python train.py --hidden_size=192 --num_key_value_heads=3 --positions="rope" --qk_norm=false --parallel_block=true --lr_mult_qkv=0.7
Each number is 128 + 24 x the weight over the matrix's rms, rounded and kept within 0 to 255. Layers, rows and columns count from 0.

# layer 2 MLP down (transposed), 512x192, rms 0.113, rows 47-70, columns 0-95
[[118 160 179 125 132 121 114 142 126 156 120 126 140 108  89 112 138 153  93 153 139 103 122 149 158  90 143 141 123 158  88 145 157 149 145  91 154 107 183 143 143 147 116 164 168 115 107 118 145 115 119 132 101 123 148 123 125 115 159 122 121 143 156  72 146 160 144  90 129 107 173 113 153 143 135 130 129 136 103 144 155 124 141 146 109  87 127 180  88 119 147 105 142  96  98 143]
 [113 129 110 147  90 154 183 119 168 141 144 146  94 102 150 123 109 123 121 136 126 136 150 124 117 124 103 122 144 118 140  75 144 142 176  94 137 151 132 105 140 142 131  73 109 149 142 155 111  90 107 136 122 136 146 161 150 164 128 119 133 167 116 104 129 152 171  85 140  87 140 149 145  99 131 111 113 138 125 138  72 133  80 143 128 113 114 113 146 157 128 138 118  97 130  98]
 [ 95 116 131 102 158 100 140 106 141 123 107  99 124 110 114 113 126 160 137 127 141 124 101 175 116 153 129 113 132  98 126 117  88 148 157 147 104  85  96 113 104  83 169 177 100 120 117  89 134 118 155  88 116 171 193 168 136 144 138 183 154 136 138 131 141 114 150 123  93 139 123  94 145 139 109 134 136 116 125 132 120 174 104 175 162 108  78 133 106 109 179 190  97 157 120 129]
 [109 111 110 149 137 150  95 110 167 155 160 169 140 104 153 141 117 134 126 149  96 150 109 137  93 129 159  73 155 114 128 129 136 151 140 121 124 166 139 108  99 111 138 121 129 134 124 112 146 126 126 153 151 121 140 115 102 116 106 126 133  72 130 163 128  94 118  96 145 122 111 137  99 105 114 120 117 104 105  71 102 154  93 163 124 129 116 117 129 120 124  71 135 136 129 102]
 [113 113 146 115 126 110 118 128 106 147 113 123  90 136 116 160 141 122  96 105 113 160 143 115 136 125 143 151 115 113  61 127 114  88 135 116 112 113 156 131 119 147 110 113 179 112 144  78 125  78 130 104 115 122 117 123 146 133 149 106 146 117 138  83 110  88  88 160 110 147  86 104 120 130  86 117 120 158 144  93 139  99  99 101 158 134 145  83 147 128  88 173 130 152 132 103]
 [ 99 130 121 120  94 148 137 129 164 103 100 104  84 141 144 103 140  81 153 133 152 108 150  80 156 174 116 134 134 138  82 154 140  90 148  93 140  95 115 134 130 131 113 140 139 113 156 121 136 126 107 137 142 142 165 110  79 174 109 113 120 115 147 107 106 152 176 129 181  97 130 156 126 134 120  85 139 111 145  94 121 133 140 115 135 126 159 145 143 110 103  94 128  98 112 152]
 [150 137 131 121 138 137  98 144 118  97  82 131  97 143 134 128 114 106 130  84 154 128 124  99 110  80 147 104 124 155 139 147  97 125 106 132 142 159 132 121 103 110 125 116 144 147 132 134 156 146 147 115  89 128 125 132 120 128 149 132 109 132 118 130 145  88 128 124 123 122 125 108  82  84 125 111 145 152 178 113 137 125 118 136 110 136 128 118 156 139 128 125 152  83 161 142]
 [ 93  89 127 109 171 152 228 136 167 172 130 161 133 133 101  97  98 120 138 132 133 137 123  98 148 138 144 143 101 124 133 142 132 115  64 155 104  83  97 106 144 149 131 128 155 133 164 110  91 142 140 119 116 108 131 116 115 134 128  88 111 120 133 138 152 128 121 136 113 103 108 132 106 142 130 135 164 101 133 166 150 143  81 130 149 104 121  85 150 154 128 138 118 131 147  96]
 [128 131 154  86 130 133 109 149 119 133 147 116 130 157 142 117 124 151 104  93 140  94 116 115 119 120 126 127 144  88 112 121 119 126 116  99 108 134 122 122 135 102 132 129 149 147 153 137  96 115 150 141 160 139 154 146 149  89  92 128 141 139 134 130 142 121  83 116 111 135  89 121 149 121  94 192 121 136 103 120 163 108 170 145 166 160  86 119 120 122 129 114 111  97 113 119]
 [156 118 123 143 130 112  88 169 139  94  84 163 136 160  94 143  92 111 110 151 113 147 140 109 132 155 135 178 112 146 160 131 104 145 124 118 119 112 135 136 142 113 167 102 130 143 156 123 151 135 138 152 141  92 116  90 153 144 137  67 144 160 145 156 117 133 112 134 146 133 126 143 120 116 142 133 130 152 101 109 138 133 159 126 127 110 112 127  95 158 159 142 141 106 128 120]
 [112  99 128 125 126  90 123  97 143 123 117 115 148 137 153 102 118 134 184 111 151 125  97 128  86 118 122 153 138 158 101 124 161 100 125  68 122 113 110 142 144 120 152 133 130 142 150 147 151 136 142 138 101 110 100 114  97 102 101 121 112  84  97 128 133 182 160  92 126 119 135 127  98  86 128 132 135 115 153 105  81 142 121 111  88 167 126 156 151 125 176 174 102 150 166 159]
 [125  80 123 136 117 114 144 108 111 149  91 134 113 114  87 105 128 150 123 168  64 124 114 154  83  97 121 144 145 162 156 117 149 145 121  96 150 134 135 139 155 121 120 124 147 106 168 121 182 109  88 171 104 135 153 151 125 149 150 128 123 146 121  82  99 111 167 127 112 109 163 149 110 106 106 110 156 106 150 109 140 123 113 101 121  83 139 150 140  85 138 164 126 120 132 110]
 [144 129 106 156 149 140 151 133 104  55 136 105 103 114  85 130 126 110 139 157 141 128 133  97  94 105  97 167 152 136 138  63 141  93 160  95 106 105 161 140 104 139 121 103 156 136 150 132 138 112 169  69 114 147 115 136 139 124 134  88 148 131 144 108 114 166 109  96 118 124 117 103 120 168 100 123 150 117 164 145 117 124 121 108 130 159 117 135 179 145 106 112 130  89 143 111]
 [147 177 160 148 130 134 137 131 159 146 100 106 153 105 136 137 159 130  93 179 122 123 106  93 162 149 149 158  80 167 127 133 130 121 109 120 114 168 154 143 158  91 115 160 152 132 152 152 109 167 126 128 149 149 157 132 158 158 131 145 144  95 136 158 113 132 170 153  89  75 126 164 110 142 161 147 159 109 106 161 123  77 131 103 101 151 100 112 126 117 141 118 102 127 138  82]
 [162 108 124 110 126 184 162 173 125 157 104  68 133 164 162 100 132 127 140 107  92 113 109 119 118 100 128 145 124 161 175  71 183 130 109 136 148  93 127 140 136 128 105 140 135 111 138  73 157 171 126  96 126 146  99  86 138 146 114 151 141 150 182 163  95 166 117 111 133 120 126 130 118  99 159 178 138 124 130 110 109 122 161 155 173  72 118 130 164 116 138 142  88 157 122 159]
 [133  91  87 133 144  72 132 115 128 127 166 202 158 145 145 131 107 152 105  86 125 127 110 124 114  99 122 147 161 106 105 119 148 136 130 135  88 150  51 126  83 126 141  92 139 121 116 149 102 120  97 143 101 144 167 115 127 109 155 148 106 139 106 172  59 131 143 119 129 136 141 101 125 170 142 124 115 141 161  62 165 108 150 159 172 120 106  80 106 178 174 162  85 128 152 114]
 [113 107 136 131 139 143 146 163 139 179  81 105 137 114 160 136 132 118 116 125 112  89 134 136  98 111 155 144 162 153 105  84 139 117 171 156 156 114 125 134 104 156 130 169 125 129 169 130 139 130 124 152 137 128 135  92 135  74 108 113 117 126 129 119  79 126 144 120 118  79 124 145  84 124 158  98 110 141 125 135 139  86 141 114 122 159 113 141 134 128 159  92 122 133 160 112]
 [148 157 101 109 134 160 157  79 100 142 133 100 120 154 138 139 149 110  84 185 173  85 124 130  81  67 128 129 153 137 114 118 151 155 119 124 164 124 136  84 121 122 121  86 115 109 141 135 128 151 181 131 125  99 136 202 138 133 131 138 101 145 190  85 122 106 106 126 118 116 172 101 133 120  81 150 169 110 116 130 163 143 141 118 107 122 165 130 164  84 117 128 137 100 106  99]
 [159 109 114 126 135 121 147 139 110 169 170  98 123  75 133 116  94 147 119 141 132 133 129 126  95 131  78 132 132 112 127 137 167 120 117 152 137 119  86 104 134 161 156 157 141 143 146 158 106 155  94 133  98 122  90 118 121 137  85  91  93 157 159 137 127 101 135 113 122 157 156 137 140 144 113 170 135 122  72 139 159 155 150 140 108 128 103  93 148 111  95 150 143 170  85 128]
 [167 148 106 129 145  76 126 131 155 158  90 106  65  95 132 145 106 137  85  95 161 133 121 118 112 113 114  87 119  70  95 133 119 141  98 151 128 120 108 114 112  80 109 129  93 116 109 179 113 129 112 135  96 155 129 109 147 101 143 139 175 117 159 154 110 159 115 130 150 140 174 148  89  91 130 163 160  85 144 109 110  97 106 117 156 161  68 138 105 130 175 124 125 117 136  80]
 [170 129 163 123 151  94 118 108 144 120 137 121 150 127 116 120 146 144 114 129 104 123 159 138 140 119 113 137 101  72 151 119 164 112 113 142 103 141 134 130 180 109 167 167 133 135 154 197 169 132 110 118 147 119 127 114 124 143  97 133 139 129 135 157  81 133 121 109 147 115 132  78 110 120  81 141 184 127  62 126 140 144  91 110  94 133 127 120 151 135 110 125  81 137  96 121]
 [208 113 169 154 122 106 113 161 125 105 114  91 109 151 114 128 142 134 110 125 145 127 136 100 122 139  75 161  72 118 140 143  69 126  93 138 128  93 136 131 115 118 121  83  90 139 103 137  80  87 181  98 124 169 101 116 102 102 156 131 130 119 115  99 105 125 129 146 134 111 124 123 142 185 130 137 111 146 132 121 116 144 100 134 125 136 118  93 149 125 125 102 126 171  70  99]
 [172 164 127  82 134 135 136 121 139 134 167 152 144 141 141 148 144 166 142 161 113  98 163 136 132 126  89 140 152 140 143  96 119 143 157 121 121 129 148 115 152 111 117 155 127 183 145 106 125 152 116 116 159 134 119  85 109 105  90 131 125 153 119 145 138 111 147 174 130 149 127 154  98 127  95 153 164 174 167 141 134 123 121 112 118 121 112  94 124 125  82 150  91  85 168 149]
 [137 108 131 122 129 129 154 168 143 152 118 135 109  98 154 121 130 111 111 130 174 146 135  88 122 108 123 143 132  98 102 133 144 104 108 109 121 113 153 136 108 130 118 120 134 169 142  88 171 116 148 121 108 125 128 178 158 128 139 143 137  90 109 134 142 143 150 172 131 130  83 115  81 113 138 114 123 100 120 125 125 127 119 104 178 127 182 130 106 131 134  85 139 142 136 137]]
# layer 2 MLP gate, 512x192, rms 0.12, rows 48-71, columns 0-95
[[139 120 101  97 151 149 121 135 148 173 107 113 139 122  97  85 127 124 150 126 130 164 128 141 133 126 115 122 143 148 134 117 104 104 156 151 144 114 128 109 140 128 108 105 131 161 144  95  94  96 157 118 114  96  95  62 128 125 133 156 169 133 157 135 134 111 135 116 106 136 186 160 140  81  94 143 120 126 135 129 124 110 121 162 113 118 137 140 121 184 168 126 129 114 127 144]
 [180 135 102 137 106 110 161 117 150 149 151 129 121 156  89  89 163 104 147  63 169 130 127 127 114 151 157 145  98 123 122 122 107 135 145 121 143 109 115 127 140 122 141 142  92 110 153 138 144 128 123  97  96 114 134 141 132 130 129 131 179 136 158 160 146 120 177 131 116 153 141 112  72 124  97 145 156 176 107 135 138 123 118 157 132 150 136 134  95 143 166 206 125 132  91 150]
 [100 158 175 163 108 109 122 148 112 145 131 158 106 107 102 159 109 125 124 155 139 156 106 134 137 108 110 137 166  81 120 175 150 127 155 139 119 142 114 154 140 144 110 142 165 120 105  92 120 183 123 152 107 139 155 160 120 119 101 149  98 160 142 107 121 165 108 128 118 155 166 176 128 138 105 159 137 113 115 117 134  98 121  90 162 153 104 121 117 137 135 124 162 115 149 124]
 [120 121 120 167 140 134 139  72 131 165 110 170 128 146  96 135 139 176 147 143 147 120 104 114 122 152 129 130 140 112 102 128 126 173 164 119 133 110 144 172 100 140 124 137 132 119 110 127 130  64 110 132 134 151 107 102 164 144 113 146 149 149 154 141 130 112 115 130 126 162 135 113 104 112 116 122 151  84  88 122  88  83 113 128 124 120  78 128 117 126 108  99 110 153 167 149]
 [129 145 123 176  97 106  97 112 134 113 120 136 118 125 112 134 126 144 117 113 134 115 121 146 129  88 129 154 126 152  87 147 132 138 132 162  89 133 111  91 119 147 141 111 115 143 110 142 104  82 111 137 113 128 140 110 134  98 199 151 155 142 130 111 155 112 134  98 109 132 132 136 114  93 112 122  78 108  92 129 122  98 128  77 128 120 134 125 127 132  83 131 112 140  83 125]
 [111  95 129 103 154 202  86 112 106 150 118 134 130 154 164 129 152 119 145 100 131 115 114 100 106 143 107 139 131 119 103 112 113 139 106 103 135 146 115 124 109 128 141 166 168 165  93 119 156 125 145 174 111 152 116 142 119 144 159 111 125 127 126 154 136 148 126 137 168 114 177 114 113  55 133 141 137 173 115 122 120 140 174 137 116 128 123 128 129 142 161 151 142 114 176 131]
 [102 123 149 131 162 128 149 123 132 116 144  88 121 136 145 135 110  95 119 160 124 116 118 154  95  87  99 136 104 171 111 109 124 104 151 147 122 151 136 120 116  78 167  79 163 114 147 118 116 162 115 122 106 116 124 142 140 146  87  88 123  96 137 108 138 139 131 122 168 130 107 138 151 106  92 130 117 154 143  93  96  99 118 156 144 140 113 134 141 136  87 117 129 118 110 136]
 [170 100 104 123 112 155 133 147 123 142 133 108 152 111 129 144 171  73 130 153  97 158 151 121 141 137 124 135 145 128 122 150 136 152 103 136 142 134  86  77 137 184 111 154  86 134 125 123 149 156 122 150  99 151 120 139 152 143 121 133 140 163 119 112 136 169 133 127 125 124 137 106 141 142 148 105 127 168 154 137  92 135 104 140 121  68 171 149 149 107 121 104 109 152 145 147]
 [132 120  91 182 126 101 160 100 107 120 101 151 130 125 129 112 181 136 133 144 109 150 129 168 135 149 127 180 152 143  97 173 120 149 122 126 171 117 121 114 147 160 121 109 119 132 104 151 107  99 137 165 101 167 170 136 130 164  94 172 110 133 142  89 195 121 114 103 117 121 183 125 122 135 134 110 130 136 147 127 123 158 161 156 151 143 208 129 117 130 106 113 122 105 108 120]
 [117 145  99  99 163 101  95 126  98  98 133 160 158 138 145  92 108 142 136 134 126 117 172  94 127 120 153 148 133 146 123 135 144 107 136  82 137 101 107 126 130 101 130 113 178 126 125 144 126 161 101 135 159 129 108 145 150 111 139 126  79 111 103 120 139 177 135  98 116 132 160 171 106  89 177 122 123  93 121 121  86 136 161 107 117 140 114  86 148 125 131 147 130 100 151 157]
 [127 124 125 140 130 136 117 151 112 126 113 130 122 141 160 136  74 132  84 119 166 106 121 114 113 158 150 138 183 116 154 115 136 170 150  80 131 114 135 136 112  94 121 108 140 110 115 125 110 112 138  89 113  82 164  83 122 148 117  82 137 117 135 154 120 161 136 141 124 142 120 114 137 116 101 108 147 119 106 121  98 119 148 122 122 121 130 140 172 127 135  97 131 173 113 168]
 [136  49 130 160 119 145 132 130 124 116 176 169 156  92 137 139 119 169 187 133 136 112 152  89 133 116 171 133 125 149 119 110 132 126 126  61 113 121 141 109 169 128 114  86 158 140  88 150 119  64 204 119 108 126 154 142 151 127 125 122 137 137 132  98 152 178 113 116  92 123 171 120 134 129 123 121 122 144 190 146  97  86 159 117 107 129 148 111 156 141 113 119  93 106 132 120]
 [106 140 136 155 155 126 144 155 155 114 133 112 120 138 121 124 124 141 106 116 158 139 104 129 110 123 122 149 126 199 162 171 164 144 147 111 110 155 136 115  92 114 140 119 139 131 122 113 102 124 132 124 131 105 141  96 131 153 127 142 116 117 126  74 141 129 116 145 151 117 125  93  91 106 155 120 146 113 114 123 108 153 160 111 163  83 102 125 160 146  96 135 162  95 129 153]
 [124 146 179 138 154 141 158 156 149 164 119 165 144 143 126 127 125 110 122 162 101  90 111 138 118 107 147 146 123 130 130 145 130  83 131 113 136 102  88 134 123 109 160 180 165 143 119 184 116 153 112 141 145 137  83 127 113 114 125 127 113 142 130 109 100 133 153 107 119 130 163 101  70 115  97  87 101 110 114 129 156 131 127 135  92 110 145 103 160 145  81 162 106 148 172 129]
 [175 139 122 112 110 149 155 107 129 142 134 143 130 111 105 152 126 167  81 125 153 106 131 167 159 110 149 159 138 131 106 129 139 150 180 138 132 175 108 116 101 114 114 132 140 139 120 137 163 118 159  95 152 148 143 135 102 106 105 112 102  78 145 108  98 100 127 111  65 118 152 114 135 121 122  63 114 176 112 113 166 116 130 138 163  96 121 108 116 149 187  90 126 115 132 145]
 [143 118 138 127 137 142 134 136 129 165 109 139 141 118 150 175 148 152 126 127  99 113 129 127 123 139 150 128 182 106 108 152 145 146 144 100 150 150 124 185 101 118 129 155 121 134 199 112  76 110 112 140 125 117 112 148 115 144 136 135 159 150 109 171 154 111 114 111 121 124 162 174 100 111 134 116 151 135  96 100  97 117 136 112 136 144 142  97  80 106 150  81 120 143 112  80]
 [124 160 105 115 157 108 127 152 138 152  90 171  90 108 147 140 130 170 117 169 177  97 158 100  95 113 116 127 180 162  69  90 118 134 161 113 139 125 129 108 123 191  99 151 126 110 124 154 118 167  88 150 124 124 154 140 157  96 124 160 113 159 153 121 162 107  84 118 111 145 147 106 160 126  48 109 138  73 120  98  94 119 110 115 133 101 182 116 127 102 120 117 150 105 105 127]
 [128 136 136 145 146 134 165 169 116 104 164 109 109  90 126 117 122 107  80 174 129 148 137 136  94 156 110 124 143 149 135 125 139 144  98 181 136 136 113 135 142 138 117 106 165 104 110 121 105  94 112 136 119 116  90 153 156 140  68 144  94 133 166 130 147 108 139 114 181 128 106 149 139  86  87 120 145 165  73  55 110 159 175 155 132 101 143 119 154 102 118 150 142 141 109 138]
 [ 88 145 185 111 148 136 159  92  91  98 118 119 121 118 132 147 101  95 136  99 158  98 121 115 180 115 163 136 132 127 107 145 113 127 147 151 126 119 119 117 109 130 172 115 168 129 109 118  93 117 113 121 107 126  90 180 118 120 110  96 153 141 129 101 114 106 164 161 112 134 138  92 126 183 101  94 180 144 127  81 164 119  95 156 122 125 139 108 137 101 116 103 124 138 118 129]
 [129 119 150  98 130 131 148 120  92 112 154 116 144 121  94  95 130 125 127 126 147 127 106 111 127 135 130 130 131 132 149 152  90 178 144 146 108 137 142 136 144 138 147 116 166 102  98 142 114  77 138 133 124 120  91 150 125 142 125 109 128 130 140 109 153 130 116 117 106 179 134 130 138 105 125 123 130  93 101 117 134 152  83 156 113 124 163 144 158 147 183 106 167 179 159 120]
 [135 133  91 102 170  90 174 157 109 160 145 134 160 124 113 110 117 143 182 138 143 116 113 107 155 152 156 117 179 116 131 160 111 108 126  73 105 143 123 138  90 130 120 153 113 127 171 141 175 125 190 125 175 156 137 117 117 108 139  94 146 132 139  96 120 145 137  65 116 166 142 135 179 154 160 127 155 100 165 137 182 127 127 153 100 123 155 135 155 138 117 158 153  73 177 155]
 [121 149 114 110 138 153 131 120  82  98 129 116 138 120 124 118 121  94 136  74 150 132  75 156 131 121 159 155 123 154 160 149 160 138 136 134  85 126 126 151 138 120 118 127 146 135 138 137 137 127 126 126  80 149  91 129 139 137  92 122 105 133 148  78 141 128  86 109 138 135 103 128 123 164 121 163 116 131 163 121  97 136 163 131 148  80 121 130 109 115 124 169 130 134 138 120]
 [105 135 127 124 109  86 153 118 143 174 147 116 123 143 137 100 103 148 101  97 128 129 111  98 129 126 144 124 118  91 125 152 119  89 137 166 111 116 118 133 144 169 117 120  94 165 166  85 109  87 151  96 168  99 108 154 144 116 131 120 120 144  67 168 129 130 121 189 154  89  85  89  89 130 136 144 138 118 107 144  95 120 126 137 140 147 125  88 113 161 140 157 132 112 117 149]
 [128  98 140 126 137 113  94 137 152  85 153 132 150 146 115 161  93 159 141 121 119  92 148 109 112 120 144 153 108 113 127 171 175 123 106 132  65 134 136 175 117 122 101 129 147 169  99 138 153 117 149 139 121 138 138 187 127 143  77 131 148 161 143 125 107 143 125 108 101  87 124 169 138 156 140  95  97 100 138 162 126 132 149 126 116 142 138  80 167 148 143 110 129 157 142 162]]
# layer 2 MLP up, 512x192, rms 0.12, rows 48-71, columns 0-95
[[143 175 165 108 138  90 137 104 154  78 122 103 138 165 163 130 117 100 107 114 140 159 130 126 134 105 182 142 126 141 143 148 139 105  93 177 153 137 158 115 100  95 118 177  99 136  94 166 131 132 141 107 149 131 151 115  97  83 104 137  98 144 130 127 118 142 100 140 141 138 127 138 132 157 130 135 162 187 113  87 167 141 149  90 157 133 121 157 137  97 151 126  97 168 118 103]
 [ 86 139 149 146 148 155 142 149  84 137 136 144 143 151 141 179 111 120  71 142  92 123 135 135 159 150 115 137 135 141 120 140 130  91 168  72  85 115 132 153 156 206  94 114 154 132 160  96 146 101 120 155 161 127 124 135 184 148 111 117  89  72  97 154 118 150 120 158 134 138  96 133 144 140 166 143 113 122 115 148 107 154 121 126  96 113  75 135 179 121 141  92 132 127 146 145]
 [ 91 176 112 116 127 132 120 101 146 128 166 114 126 141 161 103 114 120 166  77 103 140 165 116 118 141 109 133 160 110 115 174 134 108 135 124 142 160 137 111 138 125 103 133 119 104 122 117 146 158 121 196  97 128 122 143 143 121 129 124 117 104  92 132 129 146  89 115 145 128 157 159 110 177 113 123 160 122 149 128 155 146 141  85 130 151 153 149 153 141 104 141 120 134 152 105]
 [135 112 132 153 117 131  95 153 119 151 151 128 140 121 119  74 109  79 131 117 142 115 131 140  87 162 115 119 123 153 126 126 104 149 133 114 110 121  76 135 162 125 103  80 140 125 118 162  90 133 135  86 156 109 120 147 142 120 103 116 103 163 133 144 104 119 148 154 106 111 132 142 109 104 151  91 113 135  88 143 114 158 130 156  89  95 175 144 139 163 144 177 118 132  82 142]
 [123 119 128 137 113 156 154 136 165 130 116 157 146 157 127 136 128 156 119 148 155 139 118 133 118 136 138 130 146 146 193 113  91 157 109 112 144 168  82 129 192  77 131 144 121 122 198 127 169 177 122 103 107 149  78 148 131 107  94 138 115 122 134 169  78 149 139 121 143 128 126 161 144 124 116 172 130 121 122 168 146 147 152 136 117 129 110 162 128 206 171 166 152 132 189 127]
 [156 139  87 105 155 120 146 139 142 105 166 100 129 120 115 121 125 171  82 147  82 104 151 167 162 175 158 172 109 129  67 111 155 140 151 121  79 114 126 105 123 110 126 117  76  93 140 128  69 108 109 130 161 112  93 104 119  98 120 162 141 135 115 102 157 126  92 125 111 133 123 108 180 157 109 170  79 125 125 124 127 108 144 120 137 151 116 134  88 172 138 111 141 132 122 132]
 [129 130 141 139 148 132 101 171 125 151 130 138 128 131 143 114 107  88 117 104 149 114 113 164 136  67  95 143 127 104  92 167 136 145 163  94 112 154 112 158 152 106 131 120 137 109 117 109  95 109 125  99 103 101 167 119 154 108 125 134 127 132 130 147 117 144  57 125 130 158 158 139 156 140  78 143 107 125 130 110  92  96 120 176 134 139 102 113 133 147  72 145 154  97 130 163]
 [137 118 173 145 136 156 129 116 142 148 101 105 121 109 159 158 133  98 175 143 135 150 110 138 158 103 148  96 110 102 119 117 101 121 107 141 130 115 124 103 177 144 164 150 111  98 130 115 112 132 132 154 111 143  92  91  90 146  93 115 121 132 116 132 114 126  71 135 114 118 160  97 129 147 139 124 139 137 107 154 114 122 110 120 129 129 147 150 145  93 121 109  94 146 105 121]
 [148 123 133 136 119 101 102 154 137  88 161 118 112  84 149 102  95 132 134 124 116 141 132 121 139 159 111 121 140 131 116 129 129 144 123 148 135 126 118 110 121 133 131 194 123 142 123 146 102 135  82 122 138 126 139 126  68 141 126 150 133  95  95 104 138 108 126 104 103 155 111 137 151  75  96 162 129 108  72 118  85 102 101 134  92 101 121 127 141 134 125 122 101 123 119 141]
 [155 109 141 126 101  90 119 119 154 150 187 109 116 144 134 129  94 134  70 126 137 131  82 121 152 146 117 152 141 132 158 147 102 139 114 151 107 130 143 121 126 110  78 117 123 139 129  82 139 159 128  86 170 118 169 132 113 142 134 118 165 155 158  96 136 139 140 131 131 147 155 130 137 177 138  94 103 141 113 150 144 123 111 128 128 100 145 120  53 119 119 119 154 123 100 113]
 [145 134 127 130 138 134 161 184 176 130 164 119  89 144 147 126 124 122 151 130 140 113 132 140 124  96 107 110 124 117 100 137 132 132 117 125 101 131 130 154 150 129 116 118 112 143 126 157 135 115 121 146 107 123 106 123 121 117 133 118  86  92 127 182 104 117 141 160 107 101 148 133 128  94 102  93  98 133 112 116 109 104 171 127 106 163 101 121 110 143 140 124  87 128 156 122]
 [162 106 119  81 127 138 151 139 150 132 103  99 126 132 102 116 117 142  80 154 113 132 141 117 140 111 126 101 101 133 134 130 134  78 113 124 118 112 108 160 148 116 106 146 122  89 125 204 111 149 116 144  92 115 166 109 148 110 121 125 141 126 121 134 133 113 122 143 113 133 119  92 124 137 126 130 123 100  94 113  92 118 141 119 137 118 118 100  69 167 139 133 163 112 124 144]
 [119 125 178 161 117 116 109 123 140 127 146 143 129 126 153 135 121 136 100 123 148 114 144 143 135 116 149 146 142  95 166 172 144 184 126 104 155 114 148 139 126 131 143 100 134 146 102 136 175 111  93 134 125 125 131 120  90 133 157 130 121  85 129 120 146 160 119 116 127 158 134  98  90 127 143 145 121  92 115 137 145 134 136 117 113 100 183 141 186 129 108 131 145  71 154 114]
 [142 130 165 191 142 149 118  96 127 136 166 137 139 147 133 147 105  91 129 103 112 109 146 144 120  63 159 164 196 128 145 141 117 131 171 159 125 166 145 156 127 143 157 133 154 138 163 155 114 151 113 164 125 120 105 167 165 153 128 115 142 161 133  89 105 149 173 145 143 140 129 123 107 179 129 133 145 171  84 138 159 124  99 127 107 111 139 127 143 135 134 149 155 119 155 134]
 [113 121 164  99 132 122 144 147 150 151  91 114 139 118 130  86 140 151 120 114 143 159 147 115 137 118 113 119  85 138 128 131 116 135 117 120 132 118 150 113 145 137 105 186 116 115 104  97 150 131 104 144 122 128 154 121 122 144 113 119 114 194 115 147 125 165 119 126 140 135  89 163 129  96 123 135 119 107 157 133 118 132 126 161 121 125 120 161 126  86 110 141 124 144 147 124]
 [110 122 114 144 161 117 143 104 165 105 131 116 136 127  86 135 130 116 142 129 120 129 146 125 136 166 125  97  95  93  96 166 155 111 132 132 153  76  90 113 133  94  97 122 120 130 146 144 131 162 157 150 119 128 144 146 112 124 116 130 112 120 155 149 117 140  83 153 135 164 144 147 124 114 138 100 109 137 109 163 133 108 102 171 172 138 126 119  72 128 129 151 146 118  86 151]
 [149  80 164 154 108 153 150 146 141 147 125 152 149 135 120 143  94 103  85 109 134 150 122 130 155 134 124 134 108 113 204 159 127  95 140 134 123 116 154 135 122  94 171 111 185 139  84 103 115 112 134 130 116 117 110 134 117 137 145 129 153 104 137 157  99 163 155 171 145 134 126 151 111 123 181 155 122 139 181 127 188 123 118 120 130 121 169 136 129 144 128 118 116 134 169 117]
 [147 128 127  98  72 110 129 129 139 145 181 136 116 136 139 126 104  82 133 120 142 115 117 110 132  69 145 116 121 114 122 119 105 171 168  88 159 132 116 122 107  95 115 139 114 139  87 110 106 116 142 106 107 135 166 128 119 118 196 118 153  88 142 120 108 174 121 151 127 148 140  87 134 136 172  91  84  67  98 125 106 111 133  95 166 122 113 116 130 140 129 127 117  66 165 194]
 [175 136 103 132  91 129 114 120 131 119 119 154 114 142 139 135 134 155  93 158 146 130 134 144 126 131 123 151 132 109 106 117 105 120 121 131 114 130 137 103  99 113 147 108  87 156 134 129 130 122 132 114 119 136 154 133 122 114  85 135 109 147 104 128 105 116 131 168 136 161 118 111  96 110 117 117 149 140 115 132 127 194  84 169 113 124 152 184 131 136 140  96 122 113 140 146]
 [188 124 175 128 134 160 125 134 122 126 151  70 156 145 124 150 112 114 155 143 154 121 147  86 140  94 115 106  84 150 107 190 110 128 124 136 120 102  99 119 107  95  91 136 115 122 159 156 178 142 145 135 135 136 173 133 144 145 133  98 104 116 132 111 130 103  82 171 102 112 127 138 133 168 136 160 125 133 114 152 117 129 141 115 124 128 138 124  67 137  93 135 100 169 155 133]
 [110 100 143 127  84 127 155 162 140 115 116 148  90 125 157 128 162  84 118 112 130 142 112 131 156 136 113  63 117 150 143 100 133 157  80 118 133 140 103 145 101 131 138 123 148  70 144  91  76 133 115 126 151 121 147 107 101 131 123 158 123 141 104 130 150 123 140 137 125 132 143  97 116  75 122 113 192 174  87 126 101 148  71  97 122  87 154 129 116 142 108  98 113 124  93 206]
 [103 155 128  98 158 145 154 131 103 140 125 137 174 133 126 120 106 115 151  90 126 151 127 135 119 134 137 113 138 126 182 136 136 157 128 101 120 146 115 117 124 100  91 102 111 138 141 117 142 153 130 110 119 170 109 136 142 130 127 142 100 141 145 108 142 135 119 117 145 132 125 119 122 129 110 149 138 132 117 175 160 177 133 122 144 125 109 112 119  89  92 153 113 150  98 148]
 [ 94 177 104 102 109 148 119 142 136 134 133 121 129 131 122 117 118 157 106 149 105  99 121 138  97 113 143 100 120 141 114 156  76 154 140 124 127 106  97 132 146 117 105 147 136  86  64 150 113 144 111 122  91 129 170 134 167 131 109 144 153 124 185 143 138 125  80 116 158 140 158 126 140 153 122 119 158 128 126  83 134 165 143 160 138 126 102 165 147 117 135 165 128 121 116 172]
 [149 146 100 132 122 149  89 148 126  91 153 158 178 160 123 154 116 135 154 165 114 117  86 114 130  97 114 155  92 105 126 164 147 135 144 129 120 147 109 158 122 117 128 146 172 157 103 121 125 141 145 165 109 135 144 159 109 150 143 137 121 151 129 139 137 123 106 126 114 120 119 129 100 120 136 126  98  74 122 205 114 132 144 148 141 138 140 129 119 144 149 113 158 144 137 155]]